config.toml
n_layer = 8
d_model = 384
n_head = 12
n_kv_head = 12
head_dim = 32
d_mlp = 1024
vocab_size = 8192
activation = "swiglu"
norm = "rmsnorm"
norm_place = "out"
norm_eps = 1e-06
positions = "rope"
rope_base = 2680.0
rope_fraction = 1.0
qk_norm = true
attn_scale = 0.177
bias = "none"
tie_embeddings = false
parallel_block = false
init = "normal"
init_std_qkv = 0.0316
init_std_o = 0.00791
init_std_up = 0.0316
init_std_down = 0.00484
optimizer = "muon_variant"
lr = 0.00257
lr_mult_o = 1.5
lr_mult_down = 3.0
beta1 = 0.93
lr_head = 0.0069
warmup_steps = 0
schedule = "wsd"
decay_fraction = 0.833
decay_shape = "linear"
final_lr_fraction = 0.0
batch_tokens = 131072
seq_len = 1024
doc_mask = true
train_tokens = 796000000
steps = 6073
dataset = "wikipedia_en"
Each number is 500 + 25 x the weight over its row's rms, rounded and kept within 0 to 999. Layers, rows and columns count from 0. Numbers have three digits each. The size before them is the row's rms in percent of the matrix's.

# layer 4 MLP up, 1024x384, rms 0.104, rows 66-114, columns 288-383
102:461541482513517519446492499523481522500484518495490526527501487483493473528513465495500507538505525509481484479489503487489527515490505528479477499476529518512462495465431466479477516498466463469535485485463496513519516530518525495478474488516505449518499558530475467501526495508507511528
096:538473497518515510499509494495477514480501529501512499535530484481481497504500466502465505551504481497540490506442473510480469482492508497486509494508473497518547494517504452470494572501450493535492467492487535541506526520460473470494469505526481526521475526488507466467477454490491517489
106:489491495521502481510449458483497509486453515527500499520515477505495518488513495485509474488464505509562473466506528483475503575510487533489525486529497490450489505481512485464495490485512504493535491494480461517461516491475504520503526450497517503513495474512489503521485481510479479485
102:468492490545523476500433500490500514544508516496511498520532503478499475522493480457473522482554493504521537511494537509527505450494504493529466495498512488488502491531506530499497520446565479540498518476458503491503441452506459481481538497487506484486521504458516483481474550481487521545
109:487481526506532472500574471463493568485495509491525491508475484511510506519496441520486513493471519455504552472482539528528490551478507519503444480501497493514509524465446475524504473529485532455504490510447499499476507515472549488504504485522499473535553514499522505525555457486508513474
109:520562530463511491494507507478495501484484470490533524527494513505522499475455510539480494509492478512504509513542483510477504505467501476489508484514496544486431493520514556468456491478515453512509482500482497532479496480523507501519504527529489494503531515485487528504488463484478497503
098:510530497509501543504502503542470530496494485466501509525525503464501478463498495477519482543526459507484505475495484524505507500499528450494527522494496511460502466517512544519493533454453454467556499452524476500521501508513485463508516499507477515527495474532525476442510498540501520524
102:519499527524486455490512418519474498475495466508504511509510490517476482501475525505525506498439515499538464513517506502566473511481491478518464486469478500528517485502461492515475446512503480482510513512530535497499462499514508488527508501494463482518504450523467506484491535503485512458
096:462520478487545477553487492505502490485517494496463515481519506463455462513482503526532484453527477519522484522521521511500533500490511499472518469470494535455503461475484500475490484502474505503495461510510532485517496497531525533499505548490476528449541517466467490454573423501522564443
095:499504524461523454471559525474492460459467488507472547513497483490502496514510488467495560454534510489521480459507510529518495529498550514502497481516497503536459495502482520495493530507514495511512523540512506502484490497483477482527491524515502448497542497520512526506531499495526495502
105:510491480519501504520522506518474506507482475508539463496487478512501503490521476550489506514464498506520459457509491478540459456525539558452522467486459520521499539490519442518535543480460503512472498502527518479537510502517461535523514498491499507531469496523501477532496464473439501472
094:470515505489482512555532504498540520505509498553483512476498500509544490528530527483542453467474479530520465466462520489491511474490476516497445510475454542531504448490513504519456506507479429517518514542510500448455559462504525488514524452474512541504511522523521512494507522526514513503
104:474443503515528552535535467518464525469481478452532463517531521517502497483500509488483516460489516500560502501482470454539486491458511517532476496468521499522509539497510506496468467513510559482438454473532476505507465445498525527472471500462500504519511517506494469489530498509515510448
101:506542513512518512504446525476509493480491500469501505473538509472485540516502520513488511521515530487466467446492506475514474559482497512502493501499490501518521505459499510518537522491511520562470499478473488520479515492480453519457450468457469488497540502508521495495487535475490506478
100:515532466515484469483521526523486510513497527483513509459526496512495472485490546511520542494483491460485478476466494500475466483557519447517526462493483534533504477498493505499516509501490482512489480455485482517521527461511504495524518498512538498482507528540469553512502518466505515473
096:508493510492495431482475531513504499457487489480500532530446484530484443499486467470466527494498588504456513480473486515499440516536501455497493483537491500457489525517531491480529496532494517511508450471499501473495505507476499486540512513543479557514500470516478491510512500472488503476
099:446495482513490530514518515512520456471465481451566508501472537541500506495501515460522471459459488510512503470500504479458522496467517524484502511519510480487515483502486490509514500506528470530532523512465546508498485509477515488499461487464478500514481507497471481475500531497460489500
099:472475528512444446472502506513484489472475468531509521562530463495489491487458509532487522509470479513497520486503465480468465444504521484527452499492502535510474438523490500524511524495487517468450516539545457515516526518513528488476541525483461488486542516439542472501480519507549478521
098:507530504527536475452457482489553489507519478496482495504477490429489487469481517504468500521506537521514498464505511478484455502494527500495443468536552539507497488464460553503519531491460506518475516512494475514488515519496554490524470470483527474493487452464514486498537482497516503515
099:482557458464477481523504550453504505496512458524492495547509487508510484522486505534482478471549530508502464481454540524510486470498484507521469481470511498493504502530497477521511477476500470500524510515476502517540485491518522483524527516511480485494536522498483520495473518507526462456
091:450506503485501535507485483471478438480471467518503487478484522523488478471510513489503487480500485506524498477466461525503465505490482507481485518534456468476496462549533504464493532531470495469469537502474488499492515540470507519513513495521481484474512537492519507514452518522481495473
097:489478529546512504501510502500463481509511543519470448500475557490483484517490490477484524483512499495536538465486503514527530526502569490469483509484550519522495495488477513513505525536473484518502497497502491514498458579526520501505449513510480501539528542523490485507558490492459514505
097:501488498492515533507505491494498527492467488490512463498532455570505493500542511472514482493499556477492420531491519525491549504493480481533521493503450543493473488522488496481470508499497487516495516541542497503536528490453483471468484506450455496389490466527524492515545502497514492511
098:483514525567532446496489503496528496485468503508518519499524514466479510499480521530468478497515499510463524477476517489466498482485454506497503505504514541504507501539488516474492492502515497488530464490492504500453507511493530507468490536470510493466493516490456489480503469498448456513
103:527474498504516501467492470484484483490522476479523498474509475504566489478518495530500485462493484446503508501501506520477503525495440542480515467511532537492463487531484479483484517499489486476501560507531508491521525532506516499485498479539495447476468484494501476476439474514493497508
095:462497538471495499486506537483511489491441512464529498496458502511421548502483524449467542505526485459525539535521452502500501473500525507521519495538476491484509531496508553486448472505459509523498481539491530514486504501484535489521509512511517515557523498522540485513488470485503503530
101:520501502519487518482456450503504461507503472509471468489533506519510516508499449478540527487492474502525478496509487507463491466452498500461444456488519514486486523481522497542473494514500502508522490513534500479504479503522486492487515490477556524514535557491499493521457522552537571497
101:441484486508487497490459483462538507492518491491493492502526513523540462496455461544434487503478529496475518510514500507470443509501503504496492492512525488532489487469478512485484534494487509497498467465519506499490471534493484542515490452527515502502480551486495488512511484513462528497
106:495537508535496488489471523496524480475461508466527454478483537504531475475481533474480554543487489479463438501513520503467534537510496441497503519463412520521511471516506505489507494534473516471509505480509503535515479491521462511503486499505519529488498492507502516454459504517511526490
098:510469479497516484505490520476477452490522503510509495421498494527526502521517470525506545501492505511490479518500521441501524508522489494491493500485471542508509530470502478520486476475497530531492533496490482470533520491481519488477513501525507497517491518488514475525475502490472440499
100:512537468504484459507522500562517541478503499519502495512467501498469482484546517533509520516495500531474510546491484503486522536498550510511502488479480497511511497460487551512510543506506492465517511488522501509505526532511460502513500496493532550493470485462476436548495513543524516468
093:487482496466539499484539498473535465558516477488490516536505526460524474472465517534526534477518541503488471545573489503500529475475484472492484477498534452474505533494498511488491443511523518511472484520510510509488504480517524506482572476524478499529500454462517514490507527489516459531
102:479475521476479508492488513513503520493514511485490511472507488509481494499494500510482546528480524472539522512491464457538480486512493502481525488441481445507519527456504466502484529478530548490527505481543499501490524527539490496470497489509502467479460458502456484519447476480533514457
095:498488501517489466502456518494448491490506542490546505522500475494511503497458511490518475496486495493459439510509491485496504531558485463507496490509473475494487540483484534469492501463479464546525483502528496520536480512518467529497550473525486512535516486500506506478508522553496496479
099:450512510525528514489490501506467486515512490550477479517502507526510524458510470519484521528471491454499553505476494553494466478499486484488541520518528510479557484524538558481504466547521441499519483461470499541497460516482452492499454502492496489545544525489501541484526559510480490522
095:466472506512465516459445505496470474487508455482501518534488521480514432507528496458435492506522534518493492555510488463519528540530508565517466479480504495522480498467506492517511498527521532519548492517525471516491537479507495508499508528526473475490478483537525505503438520526506441459
100:511514511438551506539541426482547497507468547465466503485493467490513499497506493475469468497483504518525539501465484536513466454503499479483514499524485518517547486486500528484472554474505485531477563525516534480519434504500512486505509508499495495546483480475483490506513463509522506497
100:493456531500544509480525498507491481524456506547529483474513433522512519482470537480511510461482482531566535473521491466479537559488508541499497513490518488491490506536450521469525524493506530514499473519480494508523534509476507484480497461492505515487471520501533493522484532530494500511
101:507478516490461513510460509546517484452489532495472470481488530502501511467456529466511507492464496494501499524473475504522488501490533477518507481522452559483499522563510489513519448500527520502448511527463514453479491513536451478485510467487466499512478483496486508519502481489507464513
104:531506513516467503509509497469458520467489471477472464469503482521514540487506526467493505484484494509487490504515501482518501507546512482452464474493487487484528503505496492472512501498471547508529502544502499518501542482481477547491502483520493445494515502466485482517489493500512510526
105:475537517515530510539473480530455502544491512483500511498467454518479517507472475499545514498472498474444537497494517515511501517519533520516517575520456504471490513458500517498499486520479480520500494545549468482489456494538530492486463511414492508465512470532511513535512523456445496555
088:500467490489484494484474449513456445517473495504480491501503483489475495488485513467509526530492524544493507507521527530507479529537468483492504507473512496496498508474505447508466490499476486545500499470507508504481491459503528527527460500501451488526505492495517499529481492522460483493
104:522500499517482467493538494480478504509507477530460495460473457494516509494478495526477472510507502509551479517507547530506509503462479500517486454525505470499523495485520588529481491484485514510509479548510500455527533493483471455471514482457515464491517540522472499481496496507563477528
102:515476493476477470506458521508484470462531479499478507503502520470501483482494521518497540491532500506507460491461517489522506479482554494508509483494483522518488529459494504498501460500476515477507490480481500522486506474514485513497498516486479509446477537528437501500531510526506505489
109:537517499471519506491522540492516524456491500478489503498525488529503520520491513494497497473480450550511509515489495498479458492504497437488497510478481521483490476480478487502444497474465482490529509524505539551505456485525516471482513509438519517498508500501511462504505531524481441477
102:541504439520511500506458498544488501533536528512502506514490500506503435514474481460513477490484474500495512491511527472459493466496504502488497549534507508515477478542523492559538512530461507483535522500477525515456515532553525503522476504501500498478506459500484495499464469534533483416
099:508476502501432522480565533481487466474486533476492506442504473515488484458494495527520514477497511473504478546498478549512464461488486490518503483499475509482502502546486521497504483492525524487515508518472441507465444547528494525513534490497518443496506496519495509522467512513538523512
107:516543509464473449485491508502467477454500475534535480483521475535473522480507527475518507495488474499484459477490477491492469549477494498525514531492503462562505465481492495531495520510521477561488474493493488507529508512490466519487507500504485475504485483478494468514481526473510456516
098:555496488498500491513506471496508499508524517553477533494535530500450468490523481483513537476473466484517489544477498495475472471489504527500527504494509478510514455466510509481469469504481502524519480508495469500504477481543510533500530474494501495534490500534481462462524530505432477521
# layer 4 MLP down (transposed), 1024x384, rms 0.283, rows 66-113, columns 288-383
102:479461501442458501546466481518469519462511521509468511487553507540530482516496483490484496490479515546553519495506513507536477486482490531504493483481498510525499542515532476506480502501471530527529486515524465481529497534493488546529479544488498475451523515487488486500509499478512484526
093:453468469486510514511506528493482514551498507470484486515520435458520497465445474503513489474505560536537487532493539475493525515467514508457497503549506494490455500479510485460497535489502516518482499526541521491477535548486511496525492540472484481501510531476560514448491517530503499479
100:488489540502491484493496522515513508509515509518529500486530554539523492507514470494481532530499495473517555532488533530504507486490521465496471467526471496465475579483497512498491539496495511464537539497497501530466504535510471504515515534468507509535491480521530521528473506484481512535
098:494568485476501483557487496502471527510479412482499448478489508516537498502479525516460543488486529509500477525498512471549515462557478509509512515522506532534512494494479481496467485441501469493486498520485490489557544482471490478531519467484540508513492503509502494527525509505485478495
105:496506473479523495490539484488499537470500536478438493495513485497487531454501494541526497495526503505502478492514506502503495528499505514474495486473524464480521507513504488534543536461507488480503496468465501524508478465458517525543468541499479451519513488469458507483473482489505511488
106:500489564482512493514515499493523523535513508520570477540480471554510498561518490493497503488480522503480520525494452478515478524495515497537461466468501504469468499506483510457481451480517478489500495543522506524445521464481494516510475558546537458509514481559529492536486503481499525547
097:494444517487465497480529467510474526513500507510497532527472423509532487514519497480519453491520475487553477486509463468511498497506561470473508477474529479496515489494511505486522485508495495514479535513506487486477536524461480509516458489459503474509471525526501519546475524514469472518
100:528478479441490470503457513506511505528491459512526490538524486493509560526497496457488526542484527460495510496456495499539472526449478529507523503560525496482508522484505515493506528512497499496469502449486462488497494514473488461444478496489537453477507539490567495499475476509496524472
098:497500513488493496496505518501491528521531492513511523490496446523480520545503511511496527523476530491505540545484496471482504492516490523529475481541504513504524470496467479485499497524451491530539510494510576499519477515513509500485502484473469504451514501475493445497466548506482474483
094:485487476534474470488502472503449475474453542472504505504536460466510514511499512571492548516515470503534443516488523486499545517500521483490497510495535463488455492468509464489537463502448542577510521508513470524484494465502470497479468486497499467551477512511504481504511515471510486473
105:486510513509469525540452507535517518511504512495508514494485588473493547510484474505502506456478492472471528495512530446529466473505478540481475524550484474515517512541471456525488518500516509475489544492528515513562557465550515483493490471520509453489500543517523536505512528528445512527
098:475502540469521503453483499452475515473470503489473469470514535484455468497457478474531493465492476515503504527485495475509449544494469477535483503539533483528505495512502473501493521531472527517502501516520477495467480467494550494477489524493429490524506485506451493534512503444506494464
105:520512479548504519473488514531514478455516514531454456523490485507489499470487472440500573532464505481494548499468545481491490497497540487437488505470495527483460543531529529488478458536534512496492525518499476497518532542513521478489527511516501485457487530502498507527458539504543533505
100:508489479502492474470481584541543533501501458535531491504479491502501498473479467474486524493436485479485488525467495529496490528518509502490442499523496540474446517493516524465490520519509503517475481518473525473479512562517509540538452512504460531517525490523527561521526499495468515525
100:514474521499477501518541474475515502481509495491492492475551485517478489491501531496502486524417497493493527471454466483511469465506584522512470485497506492461568514517521481523513521550484487503543473498487499510473476495483519511556540496528498510475523475519499474498510484464532535502
101:490497498492450528501472517501496512536547490483464520480517501517505473496534510455497491500490501480532477505500428516543485529520520521487511489506494547453487467515477522539487446483487528516550492498506521482516497505509505503525490526484528489488486503511464473521520498506504494468
102:477476540522499454462489454503478505490493502503496488476537497517485520530487490470509508506486468529516520470538522475507545537504555459485454502534532482531502503499471519485505484495490507475520491512536495436510488513515507498511527501509460502476534467486492488530496463477502503491
099:506475462522517474518504471508431514474498446566468503529487508533550540481530472510508476499491521464511470469484506467458472479479498495503506501503489524520465520486480507527483491504463514498505471511530521510498505502504534504510534481506471516508504465502476489502494548516512515531
101:480484501497519508515455477522514484505535455483481527468509508483508529450496527532503502508489514453552505472512509506445484508445490502519514491542513508487483473508521495538516516471478538501509490486441482491493485482486446507494511535487500512504510466465505475471485500520495465522
097:505466502523488465515510499477504526554553527463498486465502524478489512492510509542507497522491442485466472507551505501478433479520515526517483450467500475455494494506530450538488490475499510510514499498491507520489485514516502494517475553479480463519489495541517499534492533448532540499
094:490503499545491500503463487452492500503492488527490560523484530492507491488500476492572575483509481535488487524510515500538523469471505474482507534555480520482495486495461448469516492498475491510462458507503476520477500469458513539492514519493489478479459489503546518495470528512520441525
096:496471491521531522529497527539511464487520461559482520508532495470549453453507464537509510515520508505487517502498531494480480496536513443541509500496529498510483532482525515469472498512546544546499454524553544477504490488529505497537522490534529490498465501473477534511499497490487513528
096:488463521496427479504514517463491519462483519504502543517489482503517513509480525486463477508505477513499460545490475510479550537485481498447500574495483508529505503525496492479485543524491490472528484462479520513475491541518451487505489466490528519479484453519575498507522490443499472493
102:469547503497514518513496464517498428515523478491483478492473474472502495516526555494527488509490536476573493462534526472510469471457527505551478495532489471466517486468508470459506514509502474531504555511493468511533497486537493526493464485521541454512528514491469468516485478483508528467
102:497539475531529512507493500495542491537510511510487519514495486502489530531493482527501525494508503473453475504505445481520499517491465515497493479483513504528518495486518515505491504512457481533514497498510508518539446519448457523495475491457480518540538504499500468531488482491491508489
095:506489487500498519537511512530513529538517525483490466497547499461486536485499486432503530476501519512464470509559443517463492530447474502467521489477464566478512537494484495492484487517514546531463516531523495487460520493482515491491516476497494490492505476508478556456517509483529508508
101:532485489432477525513506512488490500480518557448490510494535540468470494471472487542483474526489470494524531487477543486502472510549500438499508474501511509435489513509486508483512519456463456510456498499520475474502484505552498503502481513545560508509475488499516479476502484542502470498
101:523497513494503494524505494490517503469484521517482496472482498521488448463514503478531485472513511527500498504510539537514487492502509558482482506505482489503503508470502466523505513514479525512455469508505522494502463515497538505483481489509479508481500503521510498498508533510540514516
102:515485529531530450529487485432492507521529535502513537517478496530534527538516495567506479472497498494495543492484479463517476544510500494529515517504516481530486473524489477529477478513458468489473502499478479534500483509483509494479503508469498498499466523540514487483496500475517551529
096:498496511488480516462496503462561529513538541545491531477529493492543530569529473503488417481487542496508526476505514542521497460511479518493509453508476486501494464471525499500481503512526503488562507498504497511508489506532474486480476492478479463490484461521503522473503471503466487472
091:476459483484474501475514540447493505523486444459511480523448517551477486502495479516502509523465531499497506526508487524523473528465476533471509490481503497465515443529477515501505491507548473508473555468463460524518513489501497532446515522468482524513504500501487493500514519498529528482
092:472479494543494553440465537474473497486470470494518517506471522513498460527518462484493503472500492499466538555453452475539521503521514526536513502451495526488500507487516485517467488544498519547462560494473496465526502484499536521525491529503515452531504526524483530470507466503476515448
098:541523501554537476505501496473506513517532472479480516524500517476480470478511508447515485449512547476491509487526501511515479527496521518476498546536543525518524495509492495506478505524529446468511530458480520514489503570561495507495527470541501534506558529526450483527492504526521509478
096:571507463490525504498510478482443487462557484456496505522486504519479507488503514521494499505505515529527535514502488514518511527478487551517511468483459476509500502495477507477461513497469499491474522466492452466539508519489528509499483479536507554434481495507494476516479538521521488467
099:441510470455485537491533509461446490456426483495461518486515465483473501512452477532489510505516500483490511541464501459504530530491493520484512514435471543484502448525495453478495498499457500486475515449548481487504521514488500455509514519510500507539476526530460490476486508480503501459
097:465519460473537485512540494518496508490500527528481526461497506479532488511523502490537520465481485538518488485463500504472451486483486497502481545518496477526479455498490488478451513505552511512470517467509521520518508484544490469512508496493494532461448492495504498463520494480497529509
101:492512465521510504492498481530495467500493533509531482485508492548479496499528504512513540459530479478515450536519491483517486494430538521502500520496517483512462453476511453484534507462528479508485478467493494443522532473470479510542502493464483448541492498475507475517534516470491530519
104:499521483515499532505496505492500508510468464460501469475540500501519503482522486494506491484522494470492473486526475501464521515554511498467527507541485493512463520534481486492519482514537529451497533537521473536473491451510497486476551458473537489516485510476482500526533474507473482528
101:486493488490487514494509503505467504516487535485489524517524518473460512503560515447509525545507537520563495495470513513503467559491529509474516446465480485482469502489478497475515551513491464498503481464466462498507509522489554485499511474519505516453509520519505518525542468519489503471
109:534520512514474514507483497540509516535445462511526495497513511494531515499504482487512490510478480471463511519527508498495533497529524528424470461529504511508479527492516481466518498500474527511484482533494559480412509503476522505503485479506446515513465487496513524551539535513463471543
106:531482487525496476510520490525478488519562507449480504474554474484483498521500487483497505545486548479516492471502486492553550477502499503490481497483515472469510527545480459484501459479491479471489561505537529482487507495506490544466513504491494501417532505545473498472501499544472494524
093:502538563492472504477522518476517511478479498520492498533529487511498513523493521499510501507459480491502558511532474512524509498456489484544518512553470516498532472519462478508533512538489507456519439498480511473513465497499497486498487463501533528477483522476464492481500508503504499491
101:464507508452510516522499502524485471521462549535510498535524491487493514519531499497495484523524504495488507513486478473508497539500515519490511469462504483509478523529453494492492480493463479514530489468444508477501506483485489486512509484461490474558511531497527506508488514475480457552
100:498497472521481531490545494489494561512491480499520495501558496469494500500464471451466480524497510490498485536479515515530500497494522482557494544496484505510493502528491497484513471501503483492492497498515495495539527526505491490520511481470501480471501503536515525501508494426502527493
105:530501527497498543512461461513486468480548469481514462408534499510532487532449512512536496536519483509507466505474462530486511489445516475523531478509502510516454501534515470531458526498483522512477499542486464516527451496464518505509498541512510510540504496507514449497487497515518467535
110:515478517478521540537517513483514471451500473460515537522503542517492543484486547455484522492506525515533486510520486517523490499471489484506492458524509495429528479474497518472482510483502501505482466506475454495538527420461512504500474517536471472566485448465504540502497517483472515525
097:492477520500508536512505505469509550508546462501522491519513447479488492535480489505503509480531522485510531459491516546515493463451512523523528512471507493530512476511503485480495497516522483518480490484502462520513563488473489514506438503484525466474520485529527504492501545495487506452
104:502476449454518475495531495446523514481496473550488549502489523487466507526485509453502454492526511489525552555502506496477503483471492507506527507530523510555489484553498491519510480522458505538517471510524512478502526499473502501445504481518480472505514493487513489518489488491534481516
# layer 4 MLP gate, 1024x384, rms 0.095, rows 67-114, columns 288-383
096:514481491457528478503501521522489503509510515455491493489486500455539476474468505499528528529520536495516534509488536535507500505501538533517507535474468542515528496471473540492451512517526547481526478550550526512503468527493520527502513507497493558495498486520529480486537468501454530483
097:525539483479464536574515534504511538478525492495503457505490510455518509508464479518557476507508478508487496514532537491536484496529524531514526486499459488484475475505481474529475476465532518509508511540498477485518520483532525471503547499466530468485540505515481523483495480498484490481
102:541507506466498486517505463505467514488556458480562466522511480532542520487486460505499465563503542511512482530528515469487499448499530525487559496494507489469485510477503478524551513498481532521505512512539493535474490511469525472497503506515536518494506498541470552482479464529464510442
101:507499495465527498491506507498505478534491502516484491511524498480518523499518520486480484512520475545491468448498496494496489470517473473499544464485503507506494507541533521506520548516522496568489504490537482509518486486552488492500492517530477530513443513536494477461537507533507405466
104:493476515497517570497502483445561461488503481518514504521469507501476483472540519504509498520504526486520514477479461526455510502529486466499508474497498520487501532517500477540504483499532535515517482517493482477527500429538486525487485531512464539537481482510503527536514488527545543477
104:541494482500510524503495482505501471493490479484530513529522524536479498501559518488464469518488509485498530467493475535516446536496491469494501481515482510504502506468475474485520557468507523482502516483483542477542497520531508466490506480522492475514524546541478500540501499479474491429
099:534476499486529520532504528493477468515504478499495516507492466472513518478538534505512480524478493509511524545538512528493537503489526473492509492467473538496511449454532561485492487469489540478517502487491503460498487472508449486537512499483440527541509529540455539518495514484507526523
101:490447527508486491527512479466478536513482526505508529471480532526489518512486487495500492504468533495527503501492504514507493445477468516482513479503496530507489503508542492520518495473513546507493517471475474496510441511447512520471542481444507489510442481484478466494465514537474498457
094:489507452532486540485497540488482458494492485449518500536521489488486518475531528527507502493534486527494476505538525498524516489516510570519503522506472512531486495520488527506505495516509517524471498535481500456504477503530502480480470502474488496488518528509451523516535540562497547498
104:476500488514505472526538480448534448517519540525509491503542506543512507475508493486497500490474520510554535528500536480517527471477512470494487529503444469519476538540494533567514475496467412529497502515488439513525504490459432510502445521493520496485486481483497519462504497509509497480
096:543502508504496522500498503533487504506491487497478500515553511500522514471509528510465483528508429521462479512513469539471495543473532479496488457467527485491525491504524550433540468501527481515518496483469519508501451514499504560536497527566531452518500516533504523535492501522443514560
105:503463460500490520458502523522494525499519493500460506447517521542515474483510512490487485508498509554505487550510444517496504510495493480457512521466506518515530462460532458516472524506488503516459466522482517495492515477499464478520463517522509486494489501508532489508458482517459420506
102:483547455493461525519532438469487503502492462483478499507495462483479455506505518550512510501470523489452531514494490490500534525519501499499511521520483500510489546508503504518467492482494504483482538519518465531488470492540470541489501506525523476433449474488550491503505533479488544503
100:480498511513462511479507445525524526497486522507529472516483502492504524489554461491497506513515486540471510500479488458460536517523507533505462506483469500553503482513493497480480482530492517516516508570530466513473465552552487539517511533447498503487490525483523457470472500569501542490
096:558495492519483471515502542463481484508489574476533507537492477491501493523517477537460516526523477484492468484470470481496517500456490534517537528482514509517531547496488473495480516468514487501491508497489445508474493567531490543512506513543516546530512482503466498526455539511561501488
098:504489498488466486510479477469493532523509554511481477509533505549461489493501505528561526538514495508513457566493456477516505469458518524476511538451471527504493493503522477502439528504506522576472532471502464508487495519426499501492496516526464471491518516504535507542508533511447492494
104:483513527453494491484545439458505544495533510478509478492508528492519549511500489488526535522475532528481507474498515549521521494485518511523507564517494520450496501523509521446519459518478494535493471491500492508500515547460518539486501524539530518463493511496489510475526477481465562482
101:476503501415482507477480494542482524454497525518502501499514506511481505526461498557532544488497516515555524526512475521525518500513507505461504496493525482526528497516529477488511499484483497512523479465495517524523512440495464530487508445495453564486517517488539475518480511490516497480
100:515505504466526536490505544512512511507475546508518487457532506516497529512498478487521477513506469513493474533496519505500489516514531504526494521527493457512499507526527504473496483467476515469507552438511550507524475463512488475465483475495519494524539504451506515497506485546446589476
097:540518475473474503514459516471493507478476516491502470459492480495528522497507491485501463463484530521503498475495528471537512488493465482530472487456500478481538505469522485480512515552458488492513471517470548494514454506519512516571513497522517520483498494501539501515543533498538539460
104:507483492471470521527486545486517484472531531480543550489503477485489536486493497498521513470472482542491500465502494542535526528499433493454504478525464524508509471498494486528512515479464524537481527479487466501469515465456507461486488493474508458496454504480478523514481531511467481504
099:452513498513415513497505478505447506514521471514515512502470511498521502463523523505501511470475487495482468476515490514463503504470450456502433504523528520527522514469496532421530522473516502487550481541496506501446557546523494520473494479545570508506555468501517520496470489474505504499
095:528504547527490460483511495494486499511492487516488504495514483512527459499455478486474477480511508497532461518503505479542518516501567483509464489523474506494484505482471493521515497472484488502531524497449520555535486473519466530483492505521491543542463506515506484478515494518500541497
107:509491411481512496471486492510490502516458456520502490527505512483535520479522506545530493539541497493433508535519496491490489499510517500467506510500512511464527490478542505493498513521455528511485451507519544521427531477531509492472504480513491525546534511538510503540529556480486455483
095:490521479465489527501478507485470458537539490481494503515517494468489444512518509470496499502489473501522468490493526486488483515514488541503469544496469549513471493500473518489527521501483525499484537485487486473464485533522516522469462524504519548483495481518517452484494516473494507505
100:463511543507450503513487520499509509475528529514538507494481474499518566495521507465520483485518497495493523480516501493570499503483453493514513507521494490452506505524463526489496511504545532529494532481501523433484504527482530531473492500481506489465492441514522516534465473481483521485
105:519499446516496506523474518495471460476496536510522494492515517502528498524482512520512502509483504475537545552503504468484471502549448516495495514511524501483480487554492538479523460454492469515468489529546499509464531449519488519538521465482498520532518453513496519476550522517505497493
103:479508514524474520530490525502508517521478521482507510511495523546497492487511484539513489505522507493542472489519485460518488529505478497484474498474458494518523488515454482488491498485490506490505484498484535524496510488528508514451526509512494486483492491549542500522474490451502499532
098:448497508514468526540542500454484479486501495477495481484514518470506453495482458472490493464496489532482501487500455561481497508471516514506466495513494482516493518470537549499519506463526556478513489442499506561510508499462479504525517552505471478527517496508506452498467494486519469497
102:495496477498518516522479519553520518510503468517536457478496520521525479493514502524523457499490534511517519532466494544470496450464496556526584516516491493481492497494457449509516527498549519515487521516487496514513502449528516525553503478501515547514510498498489535457490479518488539493
096:505529512500496438468503528493524477511513538522492513496509496512503492521489507498498508524467517518473480499493443515442585486489506490482503511511503543490480518498480491500494489517526514548523443477498481544440492503533483491518450521493495488517518468501522476478457497512498509419
102:511518500515492481533536502515497512505476542516533533500504532487521522507504466497531517518471486488516505488517485479498492464489508564477531475474436522435496532526503493503524518514493499494517551497546521519511475531519486502554502518490532503480525452472469492465489530448503476533
096:439513510473498478498505455498525508518524567492491477534509528484516482500480464518506480491509465509457475497502514526500549455483504479462497487501517461508497533465485509477566512540565531463484476558446503501482485521515545499519488491501509505509527528506501523475458492478510506567
101:500434545500496528505504507531500513528481473505454517495491478507499518495496480467474475446508481489528516499505479489516498495502471464558483461504525452470487487497494478506512494533464542574540509426424504476512516467451489482542503547469495508523516487499517503487534512502469500478
090:483433497557467478485514509498497562480466469480517460520436466535519521487478514532529492460540513476513484511477511513509500471457521427464520526495502484515491571505520511513444502501522500460517502501473513499474503516471449491525414533469512502478523485501506521468500504505495471473
101:515523542518467517495457504518480512518536529482473528487481505491531462491483502511531442471523483503493499516509526487499457470490504480522460478455518528467467492502455505465499477503528511520499518515521483468464513507549546497482470527493473455487506452519503517504557463481496528519
102:498521515539545473477469488485499525518500523458504452511521468522542495500500505494521466462502504520518509490496488520498430503501532474503489514432525495511526549432513488521500507464505508513524506491515536483475505521533522503494500531501501514512529479512518439483479514484530531488
100:521499488479465476535502489484476498532516476487471510476520470492523523471559484513498483556505478479498496492539504508532489529485485463468498505496479489500527502538491488476535478530495494467478536451498537538512516482508474489467455506519460499467520507459552500536469524529520518506
100:536503492494514530463523516509518474482549497476482476460490522504516504492469514513469512543529474517544526483494498498470489481455467479461531490460503467522503482535475492510511552505477507504542435525517520479486533519462471495488482480470544543522470537516521502481504457488473515454
097:514482518482552545481521482506519514498511497500507496538534499476498519509461522517517514487495535502506495520502515511491487508507511465509498485487485508477498476520506456519530496502502495519488520463540483521556481451491465521505481483506481541549494520501490507477514532500494497488
091:451494530501498539525486519497504529482489521447521530514513539523506493484518506460486450535505529550465459494507528495479515488464512497506526467509489474511518523535458487494451533479509464527526552499517473501475506486512487478462532496497463461460477475504522512480527482504474474513
096:537481478497515504494519455498499508539449485536475456506500524548525491500534462488524484482450487497529516517517534526488479478482503513542454506494510507477481521502553478506484502443481511494495522547493489473515501540490495502515510453482463507462537489479502485480504479489502511542
101:525451484473472515521465483531518526475494505471515537536504435474531501534509516489527502500490493495484496484506492482490529500522474488536531504481515495464508486543538509530521529494533525494449468525504479473492482543493486504509481471450504470486491481494504528510478492482487533499
104:502481499512482450472475492516518516491468522505561511502481491480476488504538491527496490522538520552552497544500500516506570496492507517485497481515478516472481526494490516484478459500459545500496514516495497505482543563510477531508502484519479519502505524506484502496510494492514502496
102:493495526474502476527525475469475460465503478516511523504507484493481544475510521463536519495506482513530491528502494567536524524500457469519446473514511515502521511504497481476479483477496542539492488471520490475544520447489522492511525502584525534541520477474501567492497515475508517511
099:526523493517460517537497494506497519509516521467475515510461481461507511517494459525495511502520442494525514486452467513529461493479479473512456504534472502535498455498514518478539500435503501478477459483500500509508511528475470481485483539504493520473509501467467451542517484524484466500
100:483513488502494451509490470529515555503509477486518530498488452512458479508531511493515487506506524521519515522463529519519477496480504486515475494503524483506482491494447484491493517508485504579469509498529443542461489491560458456473519514518483492541487512508505480538517513497506464498
099:509564488517504469492511467557515480528546462506533497480534492500495541502565475460453505526467524467513532456499500482497498520478499490519496447504493523511485538499505480515481485500422483510510494486545509477526494517531483461504481532479543533481486509521463482530432523535493515519